Part of a small language model's weights.
Size: width 384, 6 heads of 64, 27.7M parameters.
Architecture: RMSNorm before each block, rotary positions, no biases in attention or MLP, tied embeddings, normalized queries and keys, norms scaled by depth, capped logits.
Training: a variant of Muon for these matrices, 303M tokens, 9368 steps.
Each number is 128 + 32 x the weight over its row's rms, rounded and kept within 0 to 255. Layers, rows and columns count from 0. Numbers have three digits each. The size before them is the row's rms in percent of the matrix's.

# down: layer 5 MLP down (transposed), 1536x384, rms 0.0735, rows 345-413, columns 288-383
# up: layer 5 MLP up, 1536x384, rms 0.149, rows 346-414, columns 288-383
down345 104:163141109194160130159140182085137079130134170168130138150099120148127142050127133110146148127134189148142165140126121142093113146101072177123104132125127174157095123141159107074135155122173164128132181117156060142137160091122134141112120196144189113176168112075164168112177110179152136112
up346 106:168154169072136155063083182096123151099120086069138158137134142120115198137089086114137096133070095107110178104130046124133177139102159121102097137121097093132118171105133136093126143126105211149091141128089130124164131149193136135146082137144114173163047141150161121159135092163149136132
down346 101:118103155132099113137155139076156120104154107144059137053158133113131147115107132166179143165091166092141119166096061153163121111149153148148090160101126083105063145103158164163105092130174136147150129092100127175100138086092154116103135178138123124077206106153124123131103166145147101133
up347 107:118064067078100136140138090165179133125057144088146070103116103115136076149055140151122138119124113162140122068169076127116128116085114128118120110133137097107117133132190210141160125171116148086049106191084171096104123090091106141154153173120119146128122176190088124142145084125104080118
down347 103:151124075086153167119122137092135150115148191160146146118090135078102157140166085111125061089161169130163151164114086117137099122088139081140148091100075112176100118126103117114094137088102136194147144177140150116107123125123173088144167104099097105112088125156144163160121066124106190155
up348 098:104091107078159169211123152108139133114142116144124129127156101162133149177150141137106137083129126122085201164128095139106109111124112150107129133141136110183180115198183082138161105111121135175169129146081107131128131100161120099103170194059130121162117194111120152167115147109144072137
down348 100:108169190127085100164141162094123128162152038173086155093137085142191129097164114151131143087102171134107174132135141150050152097138065164108160120075158108126136095116086106060120137099150129133153118136152111111105082132122124127121113124120170096124140118122155150143145115069133093130
up349 091:107123157149140137133159123120149153081131168177103072134130097118190224086147104109070182089111137141139179094114110220219138150102093149108186079170078119128179152154168180110132164138149090116119177132099116091150123059133097160085139126070123151095122149146124143122156127139115131118
down349 098:182140132135152115074163110099107096108128131100100127161090161064093126133125174110117143122113139096161105143156134097084162129141093127150190121150124082173162170152072184116142137110086169097092085072130121077154076139128162173045168098128106188169141158122189167120142177123217136174
up350 099:151154116123163200131116092146022155155137154143083113142112153132173083149140109156148121145107047085172125149095148050117164098156147103146149132122153108090190135152097118062099137127125138145109083130126164090130154074114114166141106103119118188228123079079149137126191125131130126193
down350 097:130110115189154103110126149199062086134132135085110160130059126161080154191100125138108076143095105130186181135131186139133106126098135160101132121135036144126109097124142104127129100108123106175129171138108107087155176108117125129109140075131144093139116151160111031132118116090147165111
up351 094:110153137092131143127121121179177144119100128136121110133116139132158113059105179131103186096143127061167176096089120151131105148156094063157111107123053171131137152160154116135134082113115128146145059179194151190113162129171169176144151129119159166178088104115130141113147112133152165149
down351 098:156087109148162168164195152129153166089149138063165104166165099100119071098116128154137138126108143104087133124112143107091093099136165190099114087139165094133042135104138149131117147150096116162133165180049119176126124084110055131121145176152125138098136107150206141156149094130193166101
up352 097:164115163146159100159081122148085132122112157119112180154190187125124054142078134130093177084172117105183170172123102109179152093117168066032143164124123132099149190169184125136099079141089127180098172131112105127134103112125140138146150166121190134128141142111107123170102139160146063142
down352 104:142112181165115105088107110178123099091126163112148177115065145098074158127075138105142078104172113148182208141116107083176129149128150115128139120076153101167096176095159126091135111084148166150067117153148128090088159090113162121107101159116095146074137118062128139126104142190178136163
up353 087:129156142110125119099153076125106119099064177089105151096082113141060119107160112181099145190073117231098145165122130139160151133170102144159112095127132094111219163063131126108083067189076123099137111085114116103186224151121120076067175144087131144144122092114122162171075181117127087130
down353 091:111153159159084135083150121134107130094153145132106074118146121156156131090062132122178128144147163172112116133136110137052088137078170176114094133192128145134166090160170117086126139114076142109125106080102154147121069080173080074120155131192132108132139117165123171082060149127116025121
up354 096:057108148110124082168121086100108158135098087126125191102221115095141103108181137126127117146157104107125107167099111149086133127105149112172113124068129149100129119133147143167173112190166118112112105087163127152168148098136160146160117106124175111151141190177035131106077213186112102117
down354 097:127153151136072128133121105119174161124142174136118134105103116118099109067186124085155132131118110082116073101145125130175183151101138208207121190176152133096126104166146133108167144158135120093118084095136113168094089068129099093137121105129116147140149142119168107166146106086130196061
up355 105:158127112123083116176076218083099156134078117140105099156076143104135146187143180130117073144142063153071141170140138094108090111079109081167118117166148153160133121107110164158126096098132144123128108102086159055102103182090107155153137164134147197132172106122149087145140159101119159124
down355 105:125138102102124120113182192072105121131125135103137111150073081107084157108116156124153181099136077101066194140110128188167145083101143098155155099123118147187086145115167153145086105140147136098130134103118194129190107126108109155146171105146181117151097095149120140153144147148074135161
up356 110:140056145089153127064161104201138134094088100157094174102104145094178113135122094151126085067124079064150183117086170084105167129115142098024145094157132138113181120146134172119074102184134079103111118129170112116131127059112142167124136087097134094107130080204174137168129088096111160099
down356 106:106112153118063084150173152104076111132126137144164135180144147149112091082143148115188121079190173185169134138121108146110122139094115062046133158183159110123143112128160099090128138115116113125110115120134191082134185103203185203031213130190127180132122159069104108069107132174127103084
up357 097:199151099124135102123129150100184133107170142145085072093163133114152146154109064142044136136139107133123058130115096156092198097098136132096137071120128095150155165119146114097161128116100138146091101137132107119114098156165154160119152076118121118117114158164127172156113161153150114143
down357 100:156123105156071140077193106199078155142102135088170106097125142134090090135140051116145106096054147143105050112147094140105172144135083111148188134126072142162202132082135112138104104136162127145095146159147140125091101126112098124117103118180139090125140132118129172156056167143166137081
up358 102:154086141095125095066143042101090171118092129098084130160120099063090118090134104145126106091109174106111101091113121136169059169162212182207132086141120172082123140134117129097100161160158095122121189071107097078119109164156082127110077079127159100106159172115105096138125090109112145150
down358 103:145146120114168130169125161144088114154093181125234169130141103129128210113077163117102119151109105129110129122183125166136030097094130120123078152144146146167134120131106102121132129137144138096083142199107127163142092111116149146137127140111118176134163087102111104152170164131136124128
up359 100:163085116140125072116169152169116100106123124090136166137164124183150114119156180078106175129080126146131096140149137115131131143168148104147071179128109139111133078174053133163138154156104137106114147126138141170078085110165143163087137103127127086078097142070176093163150071167157169106
down359 098:070110179095148127107067152161153101100182111143137166111135164117139182136160137101093075199079120049163137122179142175103080134139128146129090123108121082139114146160118089102128186123125116123161146160079101146135097095117109074137161115154165134103109108127158132070119155114062148115
up360 105:129172131123135202139118126166134113093121111095075107141115149098097133082118169081120153138138154120125094138097154078146137173192107222121149154138124124154111108117161101190117130151136071067163097072127086085123107109144163147128113148179141170158181058075147190112121128155121123112
down360 105:144185175053119099109118129108137113116144162124077135092130086123049177132099161057149126147179122156089047125165101084142156126182061127074072130209109140144150118133132136134121131107116124133166144104141140132103159088172176147109165174083139134052183090127156136126127147099127135110
up361 112:131185157081143110138147172133106168047105176077088158114107106154091156095140119142144108073124147075143129116190162088096130156102161044120160140127154180130134107100073108132100128112111126097088116118098076098077111151105123107151120129171144136152101123154158096126137150105051179184
down361 104:185114132060105148200076053118132150137098092073193097138083134149148151118150135143132122107118208122114153128128111075094107080120151130133121089126182134083159058106140128134123126174149140140111095160138087091135143139141187186101186100172102097104112127100111102048108132118074146173
up362 092:126113115133103088114125185191081120141123093139121117166112151123088143130130125139152135111142140130084151155079109117132112145136130152157145138167108097127197153126105085137180121183108097119078090120096151159119156086069111125111149214112090125166147078120176181066083155119042149199
down362 096:078127132109179120172162100181110176134157093168149198165173136113165116155097170134163078106080137149163182110162129109120141137127125146150092162135133086122128111119148124126139113169147164095116123072100118064109142114117129121130105141115143141139132129114051126117109146101158142255
up363 093:145168138144090089138200130129142146111178130132101120130139115111166090119093133137103106120143142167127123082147132125134168196122154086139139174096065111114122149139158133200137133081135134145190079142088074143132152149082173137154158094131102104146135135089170130145134148179173097109
down363 094:019168124132134101125183146084156139106124137138083145159147119157138152103168118114164117204109184130146139124144147100164077117175122062123146126161126094119086106084169164138158095106134177122163071125153128137177085149138079191160175155182090063107123149121101138145173127167186162150
up364 093:138129120181101112167164164171137160091161145064137086118136094157143171167110173133077165079117105173161135162155148101183137117120123137138103127124173086131154103138114162119128108113083082162127112120110182150115131111142107128147088151090144126129104160163119132040097146174109145150
down364 094:098126167150156116120069123110092198112120101163098137163136140139139134185106152062111174133120132099158097159139134091106079153098104114190097124137108140183182122119131146104113048121072154153136121114146138108134127145102083156149132131162080161179148110148103125103147128103093095160
up365 099:129107116120198115108097103105090127094112077143161190097151137103124149152140126115125140112161087144124131242149143165178076089117149143168099099129105167159161118078162151099149112120098125144150157088145103079151135154158130146080105119093132119180169151112103180196121121107095154111
down365 097:184110139157142126143124117129138171147041001097062140108082246065183126067149100139070162131093101094130123142129121126166110177157116149184155170118115121103129124108118159079127177113142103217139087106201106132066073158166110160118124128128149174089087133063085102049129113130140163116
up366 096:145162119091046121157106128116091074130127149114083067091156096107140123170122105097150145139159153093110103137099162054108081082083147120144135131143175136132123183122136118095146115119135084145178093180101087125143100123127104073135204037104089153125153135087119076165156128112105078154
down366 096:124159102102144127126151068118087149150200144118129163100125100160148160145136145125116058123133129127134134082125141154129054110111183119115103099121150101089154098061144126152070118120122107119146157165166159103066074160123133085072116142154144166123126124077144129129180138120140127172
up367 098:151116151169120063076141122124141142122122115148112108099109170194200170128177071085158127103050126106117128106126105082081167058112112098188097172194135130187081076183114122074157095170135192127119170129123140137079095179138106128119118175110041128108141138145149169084130118126063097078
down367 101:119145131124174131091088166118211105179170055142140146157136138123164193139164136122069179136074097116144132110090171121123177141192083158111114158149106114114175155139179145168044095137113111126115188129120092157058135118114160120091114122160097114100143127123146186110171183128118113143
up368 102:146132159106120170120166153161110127138124102113133194118117161123129112126155138098159125099142110117125117075126172139085203095147131157152097099074129163178072114089134104127095102142154137112155108146070096089101073132058123138076108078126124174104092152142109123104086204097137108052
down368 103:109149028130135172176112131091085133129139104159128103154121066146164119125143093081117135138138117112158147083089157133111155171141111125077109070101154165098108140185108160130135124179110153141142149153129084147150113105116133113164157077100123138138089096132049134114149133102191113097
up369 106:100165092150131102046138205130134162098111170095122158173117137204125100079149121092113115096139170132136141107134129121076152099146109068149192130129171151163172058104144179143067150172154136159154100122116142176123161057124174137135171146113168118112110158103135108144147130088113105067
down369 096:088122074107149114108139168145121157096139174187163195183116081137124180088094059101098114126129125150150124086131180109172117075127183147145090168078113116099086159115145163121137169165117180142100162135128174113122118122202161137137099115135129158134150124123083165135146150123157136176
up370 113:102183099118042160179116117060123094144097139091126175141104164151131208147123105130164147172140091138135072158144155181120129152082149124184104129148158172086158121219173092132122148173035117115151110125063109128170092135109079094147121099139180124111168149051086080128159086133128130100
down370 103:102108086097105164199131155132137189162103155133128175170134152096103116132125178123144143094125149145103158123108121082129091151153166092128174152171135138064202139160126167095099140157098118103177105100146130125192139133166070104189142113168143173168102099106120084148137152107087108121
up371 095:082131147116103169154090116096110144114117150105102166146115130073178124102127105139145098117184129065155153133120081173132090103142122115155103075109132137138109138148168145122145155056111115140124130113109117062107110207172091098161109125110160134129098125118138184118081105122099106144
down371 094:122104135117141149107202121097158112163164110156146135165138099124066203092094094050135137112156129095169123124156162133128174104113115124165121130069101108097172114144122146135182138066136155104141105064182033074125120171134128177119152135173147112082113155122121101192150081084127095124
up372 103:125158114136101132136098113131113072133195094164115145140150073160115149134186106092107131146133149162118115165154155127196112075072135125098130130193129130110096078167163132102077152112154075116186147125117097097127126105101080116051105134136126106069173115161120168115121103117104126168
down372 101:132128080143143109084103154104137116152101137097090174114139164100139123137160149093069095137121119173158108144155135127110119180056177144116170138106123165147108092176068085097109127106174055092143176183140057052130120165144138167106165125111151024097127132149123106154171115098188180088
up373 105:118098067167147179130150196081099123109081083123116106147180106115160146075159127149088084085140059153142143142151111185061190083124108154116177054131049101124110117143189124146131043177140095087133151131092144111127161178154127168127152098123075116068143175112149164116109134097117121145
down373 105:136118069119092115072123162127085148081163170140158097084115099157151125145187160106109170126075123108203076130159132104084102071104148179138125146091111088147097093138199133111136090105135127146164128113100143161119170137104100138107151156166155172090093108112130164156080109086119161085
up374 092:197146171124140169097082154217131122147143112203064119093151141124163118116111135146200184208153132136115078160174136032108097079121130097086180167178128112136127163133095100107129159134128163157102142184137107157096145134093129162110125111151096125159168141165120200123136131107112077083
down374 095:081129067135038090135135136113119112140105106172173173133155138172154123151117140136148092131149111136081128110195100164124116138110101167159092103103138106126071151164156120099154101148112155129155187190141051133163146085155144136133118073036083172060151133115136145144168125101122141125
up375 101:105134144113073158159085146125137124120124149162092119199164125144168111140127118135118144154099061139147161093158088113137156104196113151133087132153160103121127141147094115147100167145112129099113140144194076120119096138104157086150177173172108115077115161113098135182125139109145085133
down375 100:139130113121162153179162120169103109158097054083162103199145157112140098171103175082141116147138102176087121098102116132097124127135130166097107139113125157110121111192149134095143113143171175119131178154097123088092099183117124068176136099149146052148118143149127128100139130129129129095
up376 083:077177129081154172102141197126183083078103168075134105130105105142134111151106122174112091189107086185048159103080087085139138169125096168155155143111050130122108176140120152129158081119094167169089103089075045140204105134134117122172151105128141104173117115092176149067130129108134148110
down376 087:123089098064147098138188121135136016146140097090171159157126145151100197092130084157162125153148177139087166149131133102193121107174162182140146116129113211121111137135103160183097130098128108075154188126089090086104175111140108207115128074166138121149117111117132182135164179125105137131
up377 104:096119113155095071091167105127150098112123122167139144119131105155110102101182160098108132125190131144148143094123108125084125043085086101148119156067181153105100155167153176168103142118155090160164178143104086182100163124107141080118132173107123171195180099147129122168123150105164148128
down377 105:104127158127109066083188167162079115143153104102118121142135138152169133130071127106155119131129096046109154118098118058118117083171136121096150188098168150119114134093172110119137160128164173173154106124183123143097130149083146151164098142130174167150100115107107135134172136180165127167
up378 100:130140131128113128101115083104139069130155125125087116203158123160167169065146103119123102151075123080130123119146104102153089127078084169112132168142157131126157107143162140140129074109128140039143118137073095071194161134121142181118132114153130118118132125084125173171115170101138199118
down378 101:115123096121099101078195081119126155112166085103102182059062133160122160083109059128142169216145150094127138160080128089103149140137123129073148084132121095101188098166130199173071101153086042126111168091100169149135178154181157181114157152129091163112089094147163153100107177133166092116
up379 106:117106155110157179135085120142072219122068102129131176081073123120149204174103141140089164112088123149172115119097142132071155122098158132107176073080119106142131126124149112080097136092139093189079137091062138184074127142108114108132122151158112109164147097123147160097128093149095173114
down379 106:136143125127140065170068175113161167124139132128127152139130115126092092157090109094151149112156100112091123073104121069083171177125106164145096050140152110136057163071087129125128104141080098124134109138154136129140084153143056119132102121096118196151137137101096108134143046117137123148
up380 101:107124099160170193156101131165167102081122099161148106129142084197143081152134091141086182160081102168066136129121139143102181099080112105140121133076100118161126112167120148153146070100156151144164163141103077074106145102115110121087110069118125123101105124115160147156113119093120152066
down380 101:142143165070156132167160102124130137143127095141079115112145139102090161120134127099118152162114156119188113141102117199067148117045101077121164152187142155127175152179081082097170154134129147110094098073129150179105172168098116111095109145130183123149122135131157136090142119190156143090
up381 099:103088150152157111158058128149141106076196134085145104122114154150144129146066099132104110194132168126147156102114103156118092188133107137140137179159092119108136103090160117136147162136101153131121073075149081154126100150122182129123154141103163118127112102108084145135165123137101124145
down381 100:136109126117144116181151150097104118151146158086096145116013119097136135108107127127056165129152187104125117127069116087141150083137168129117144179155181146116141113075131068100184153159086125163090119108056175107156159138120139110089110136188118208107110107157117173171169153156109077152
up382 100:099148153131127097107101113147185172126133095099134106147135132132110147136109124120106167114117155165073154077118109160161131103096085124126147096130107095114100165206090109147118158082128120152114142120148141121098162139139157159125103066083089114099157098114126157138114104112123146167
down382 102:084130142091114175131121142099162089157099118183078110149084139103114136129132130132065195142132098140146157092118190165094109137107110121085094091156134098170136149108060169151143169072114147121092113110131183068101138112152191161111092201147106182145129069107190126185069127132158145157
up383 095:061168131120154128147114123092180141128130131114109228157137100129064117148088230124106065167103175121197146212185079135137210162148103164170154106101131190179111111156173131141115095141071171158171108167124094133137169136073103120196116149151135116147142148109159112111090159118093111160
down383 091:122116172129137132066127138179108104139128091107120080150135139164122049082133146114111050130110153111105104106047187079157104107064099156153133149113141105163124147064109139127197107146126123150165159137128094163147118189083157140074128146118144114159083144161105156128200127164167173187
up384 104:140142114125112125113109180144108120179160151072090100112156065103177154090151170150114135084112147123110143107110156138183102110123136054112159129106154150112073119168128151092089131158170130115121138192153143124097147141084106089101074165119132117143063098228141142164089105155153086130
down384 102:145143123090106106144156086147110066108125111127132110142147120047107174133145088151071088083128127146065154175150187068178156185076174112125189173098147152129082186090128150092074150117097118120099146109147101071148152155092155114086094083175162076107125176142142140080116118143164115159
up385 093:168139157096101112095162100128101143122121209144142146130208150148185124144104101126119127181177134122139178145108114117082114130163061120137137122115118148149143121119113109127170119079065101157089098138128123161174145114070100106174088095146132163112137119066172134144112143135104146166
down385 093:125120118080107090109140131146198137218077133089151160148113165130124119135089112156149118113097092171100115194135144086144148060135087142147174129159119102108152069087096104105108098160124123101146105129093113102049081107081111137117116182134123144132150171193056121186118150078137096130
up386 095:177165090112070059165101110099137160111099112120089101129158136095151062117101170080127170152149142089060162139095179138132186130100091138101090115110147162147149134121140133153100086120185131091155138159209165052144117166151137168153134141095147159064100142110111139129116157075174118135
down386 099:174162123145143114178132178092115101126165134143084112201201105099129136112125130164098089073149084097104153113119189143117146107134116138126165063131201155113162128063136122137089101098097151098180142104144148102101161095106198125080097160165129162109136108145138154193159155151079138158
up387 099:152129176137095095136080109143137136102104113134116145126139131134140088081149149082149159094139031101090132105157141116149152124120073146097137183121088134123183125144173106151120143067067102138163086177147166170181131130075130151174127121088111140080170128138220170107122141071102065090
down387 098:160141172090130079212138112116044152121143107107143108092112105134099165094151190148080178151141123149126109183108131112175185148128132132120099122114165137149139119086161095148123095110119092146156095133127131181135117102103160116133172131118073129152146130149097173118090107117151135128
up388 100:093057165130100066128115112140107125132155128082107118076135078161101115083127086117139183097111082210062120117126137093139152128131098182155096135132186085128112122099085147089142097103076096099156169109130179138096187140126136088125062131095119185174070153172188103135115147140083162105
down388 098:137101124131143101123130147154175141121175125179135158177182147139112130163123143103082112120193117065088154168147114120111112083117089102068090134092141105104146137149119145136162085145148131092140125172125160078121137160146108177083094118161105119141113132077129158145092142063105145145
up389 100:145137181064099125153151130141120141124114134170121121142107168153188197128132097112145098131117090094104108137151147151140127173128177116158181125109143115106166151104164181122098119170122147153101120206147089089102138099081177157145148102084177132237117088122168197153163093101089126055
down389 099:119062125152086132096158080132121140133154183135111093194114096129120101097127138138123123140101095210164148110140141135114123121142114097115148119121066119136116101108183095119112151103087135107127184108069192148146096122090167129156171156128111135094098176140122143122111148089108066143
up390 093:105113178082126121124161136093104158151061111139067081086140136181152107097159138113151106133149132091075143189116096129093152157147094181141152174128124133101175125119150121094136128042182138162145127165135152160117128165139123142148117104149162174171150100112149071141107151082146129104
down390 095:120099168155113155093144110156098106173113123166062110054123123168136136082139116144132159149137071139153133153082140108118193106134123097110127174113149098029146189105154118061119154144129069157130125112145100123166134119082085177168162154163147172047091102072095143178144138142090136069
up391 088:158115103153097146107101091175143151126083107138129136106128161135101052147116131146166144040071175165161097138166082131130057072133145124138047187121166116161152137136089191125115105145177134144119141195106164169092096111105138149125112156141073152101150070138101171123140168126144143123
down391 085:117186135103106160148136115139153181174136176146167147141115243161115170125153132165146119138116148081142122112153157133157080143146118100147188083138077112124079161104120116146094145137096166084079150122147118131127081139130129075078202151138119091170120188143141099061179126085179157166
up392 087:099111084155128138071120124177114103161132173095112069052128117126137087109112102156133173161068085080103160106087159156125088123062166148064111126123069157154137161106139094140104043113076132072126071140091142147146133079149104182154076160112116136116125132080083116054160142138126098058
down392 089:168070117165116084136134138132125172163084115116121160164160103104089113107177110094102171047155064111194136128126166127132157082100094102148171112090098105141163145150128118097178149122118103198152170142114164133169120124174019099108174164086133120092127113126125107112124123136175153089
up393 102:117129206112120091142149138161192106092178162112116182129171113064130077101174134103062079135118086100131124075096052153124136129131138120136132141161097115138067131121124107085084123116135167098173139132078170110132150127094149068099152085106151129160114053139117107135158082114117187141
down393 104:043060152140126134167144111118126127171150126142128117132114138126099130121144176127149090096147106193175147159114208127099091171143127115075160114114138165115142128097104103156152139132115152118079109131111132113085090067086163141166091129170039105125069142116143101112089130117137154188
up394 099:213117148092138132083146111135055156110148077092130071122145119155135101180105099145190094101128132104108124130109099150132161104103117162157086118146174141149117134148128122068092141101161152165168156187092158166166134145090071160124088124119099112128213194162137119128147104157137160101
down394 100:053115162092085173096114155144122119188111163152162139117097142118108160133135146091156100117127139110151130127165115135087143140050109179108060108127146114112180086139172143197089083091181113155187095150091105105190177118082100118163128210179105122154134114168125143108219121154106163150
up395 107:158121198103142137111084122164062065110124144134116109111139128125114134160191149113146108155151103127066104130109158159127102153054116129098142114178109132132140136146087090137061118123142061128146117137154075111157104163141097101175110194114116114152152090028122150121093132194144131134
down395 108:122172108093113153077096127103200115120157113113178152168081084174091114113112076109173134150132158142109066141094142093135147138110077091131175128119120098113095135076137085139131105131135154105093132150098184165096143128110132105130110168181145122113172146140101126110120095174109058124
up396 097:171151078119062076180179078176136073185165080125106113126158093151150134148188074127116175095114148109126068109093114112102109169124100127047095105136125169145157163215148134139088112127104124140105060125113101113152068146117146161081082180103158109195118102073179116114167147124115070148
down396 097:165123132154079132165119121120140118124136155125161144115083132088097117115106079159114137160119063126153136144179121122189130104137174165142113150101164115144098189098118143171127118099088121119117170105091113124124150131217106099106090084110097078137145086137123124190105151141101117174
up397 093:110148123132130077130121142168155122130135135174075137136139123107028066123146151071103109123128066103169159123085138162131122138195033082139124096118104121150130144048194110173134167117136071152165108102179191070142117116116125128120158087107115132087134115153112155132101141126099106111
down397 101:143192123120096181108147143150099108180141140056141082143144135119079059104079191138156168139099125133144094106120167133064077194105124123156126153079126138117101165123125140155117152146179142132094162123088076105187118136103147149154143121167102133089070147169149147132134135131108145145
up398 099:156196097156097161082177151148148143146116126127104171141109108113139118109093118191168131133130183126088142089107121167120127112109164128130139113130125139146074122108107155121097122165123099125111090160132046096113101106107078161140213150142119130163173119097114163029121136160098096097
down398 102:162099081086147108126160081090090097103121133129146169091172122128155132141070150137158165137118120236150145182113129101163129117166099169173160117129167167131098068128147127117116108119104116157134134151095099149147137168127177167156180129056086159214086089048114137113139102180217136107
up399 107:074101150144114093160116171130087164132146115147092136145150147102159134147140142168150150142140122109134089145144155142125116100089151067114095128107096150154156108041072108117135101136146180085147124136108110147134135093160108129146109118106092186139157166174141104131155103126137131067
down399 106:116083136119141155054144115145117089138135084185138161124127139169158076077096122124161138141122099058124116147124184203137175123116135102104088129141150149107152142120097183132149084117089152146167099141164137155135111162056190104098098123184208170097166118138164120086076100134131115108
up400 102:083080107103127143133111148107080086140176081110116059119154171086125117174143103173143178134123080184110157099151190097199149062164124175131123161163102117167221126113193105120089129143115174137151072116124133141121118114173139126190122136133121124120123125154171231158148110159123112093
down400 103:195111174122134082138133169125148126135170126139188130143159101086092122122163121099157218072105045145154088136092155189170161103190117120155109125163156135126137106176192129155126157095155161115131117135112175068118140138151096193142093127122102169069115109156097146092198132143100110172
up401 093:113117139109135086072156100080111134145096140155108106116111110101216113055111101112109188082127143132124144130063147118142091088165104106101165085143115129073150097147151168116101152132068130126119062121156140142117106125126098147118112148090124096103076103116121124159128122147131094075
down401 094:090115101150170142110109224194152050133130132082146136155143173131096150146152191120102105109143124108121145086142149131086126115081097127126164145112150090151148169102109159118125091072115104166158160173128136091080102135110131085088127143089151151150144131135120118130168130123142115127
up402 100:111124153118156111131074224142142110097062151130097097141192025126186125093102155164124084101141171144097059128142159157085155114120139116092115089168125140110071139148103189125116166131179109102131133081137117084114064109098093108121161103105100135095140160138140139099120179176170102160
down402 103:194188097080134198105143161113152102147170099110089183156141134134115105108089183076120109141148110102117063082187110129122129102116076066142117061139098145189106124144145113118107107122158110068111099079110153147147139162098102114110114109205105130137113153087145150154167121176130122139
up403 095:116166103120195159102121135128144107120172093166136117132104166106189108117210113084065124160107133071165139130104117121180145068100113093186116181112152128111018078086132113106126140134146072145113159110124117143180158088112099121085117142164121113181128122153122185141169151111139104127
down403 095:195125127167102177109147100132102158147138127132117103126140086129131116148136120155172082125092138129152175125143156122114134137159138139103137117052114118149131152104168113124128148149170088209092174184144151154061198149191150123113153108155172165061147156150091174136079163174048212125
up404 106:088156149145181127148086146171131117071142096148120147115170082126169149139135203142158064153128108114124097085162119117115114143092140208083171163134151154142129181120116084124137154133190121112178106134118230124161077122106149091099114198114179155154110142164179128092143106098146085184
down404 111:136101157132162103116138166156179150141111097092125165183093103094133154135116153163124076129093113151182084102159105110145081113104113140160134117159114175184146126147090098104156088133136089125145110151110157204127107086063155045153116081105167180103146197110148141127082135118133103150
up405 105:092161116099094135113200137174118139150143120075107199053130147116065108120168117142086106181158109117022135093131125159099072086097125158111148164138223100140087096189166163077131183164112095126163105124096093128113139105057113169141154176100085111121159161112125167180107162160107176108
down405 101:129112096129129101155139106111169083146144145180125082131100160102074112110147142138088072187096134091078089101152114112160150099096120111132062120097105141169180092077142126089163162159119149112152117115089115097154117120132102146051151157197105181109146141102121170083080124186134157156
up406 102:117105096159160171112131101165088089068047108104091136145097127145126159103096118151135130118186108151123176149081118157112071188090132155106157091067070107151092081111175112148151131128136112146110206192162087170131095195145120114174224073084108145135121093144130102178155117131151185159
down406 103:065171104149190179120097056144151116072111125088107175154112180146120133129174127126111144197156148209127126063131141171180096146159136151130100101086122099109123159112169160110152167121136117120120096131080148106129098138198109163223194105130147117152094184121104128183124120076135110139
up407 103:114127114127161171120114099100118103091101124092128113171145130107115163139149178099164167139156117087095118081129132107143094200074074132127158131108148156101133083130196149097115205177078118084177124156143174130136100116185169135151121092070086139138141115143118106178029055194141129117
down407 104:136155184139120161094134178193151103131118065132094165086194146158150110151114143147110144115124121189167140121148156110065096094169119056116120195129112134123155093215166116159096103121102131127105099140115145141120135123079140126201064129088113173089126131150091100093197095138126133111
up408 098:182086152093107129080114119144146117094154104141083118160106064133094047149052100134121095095165161099038110096175106167101145143109144101093051218159069142119140132147132158109198171170091095110150155161064142160115143174118143152092126128083166144168127119156085111111115176151128103062
down408 098:157101113154124136138130139126113126110112094128088157113076109156118148085142109162162139139122169119142153125170118124092149147105101120155029156210127054112144149098133079109194135113130093130104151115151115105125154116135137069125146158027123093178163201106145087127096099109106106123
up409 108:154194136151084112092131109180123132190183173149129118127157134122095157150157142150075098163146150120129099130137146105096100110143112108106124119096090190133099144159133151136105130117169102111117109187122090119107149143086093163113159105072184126115138137124128112124111123146186145062
down409 101:093119115133121168168160169076128120181154041092119126101128118143120145161186116057199151141134147081126105110140111192131124153144134139139070146109151124146104114084102140116144093114121194049173100099192095078111103148123107120167136128135151160082146179166126128106095140149161159159
up410 093:105157086146091135135152157121149151091093157174134114152131151159154093134129147156137094085133087184062169076144140152164125130192133116150128125107078187103146133169137140076073147126132157126096114109105115120148123106152144173140208092125138085085116083163078110159118108097118083084
down410 098:118094158192148156109120101087134114153175097144192176109144137075100149127176154073140213118145132126131173140085084147120156150130124132141186104138150112136113157194123093120130120116093135157122119096128080156175147109144158082103126117142140118090151118057123093135140135134169117132
up411 102:100127168128100106081147079149171128141110111165154129171145136144101063122135130113129138126116109184150157163078158068132101107160116176134201202119101157117084142105103156113073177176153127160151117164153113160140110091036122113149118150159140145068056150179121114152084111125060135151
down411 104:147118130176090099083115169179138122169061103110141162087089131125095148098151141187144076091127113060056127160148153159121102139115177149158154131059107137179121177102065131157115105127133078125091124138196131137160157121145125110154100160185153154122156132076140054164188198156122100079
up412 095:091106091132126178146138186100144116175098081109086125217132094139120106123119120082107092192120129148192167132098133099175120177152129116142175097111121166095143144175154123131138134120139128092112045127126148123126147125128135085120092100101084114138104198115103135177033119080150107115
down412 099:114132125126192134110141207138188147140146076102084130156110131113097169095101062190112135069156150156074111095125119175103144126130120134099135111147134145136078073164074144156156072160126126092057125136162110110124182099155125155108110125077141144140164139077132163151176137158069188149
up413 099:129129106147148153113135101203185190112124148182100192113101121135134149191115140154148193142062118137162089070159108130125191080098112184081101084104055137109082094130136175207099106064096125104087102149153100097148120149130059136087106134108161134088178087142135121115139167139162113122
down413 095:139154124133143148023076145147147068160118135083162138133153153099063141114087112115106100138149129149138164162160084090199116120124135111135166182155102097119144099139105056126129097145150091151141109122099165067110098059131127149165161150137150125146095102121127103156155091121138112141
up414 103:208104135123103171115093132117186172130148153103134171127152143115114156179165135212125128115108135133107170117152116121108142127136132105121188203118128105110103138131134109131134143245087126094136093125079117142121141090167127119111147130112129160099134162043124121136104134146113120122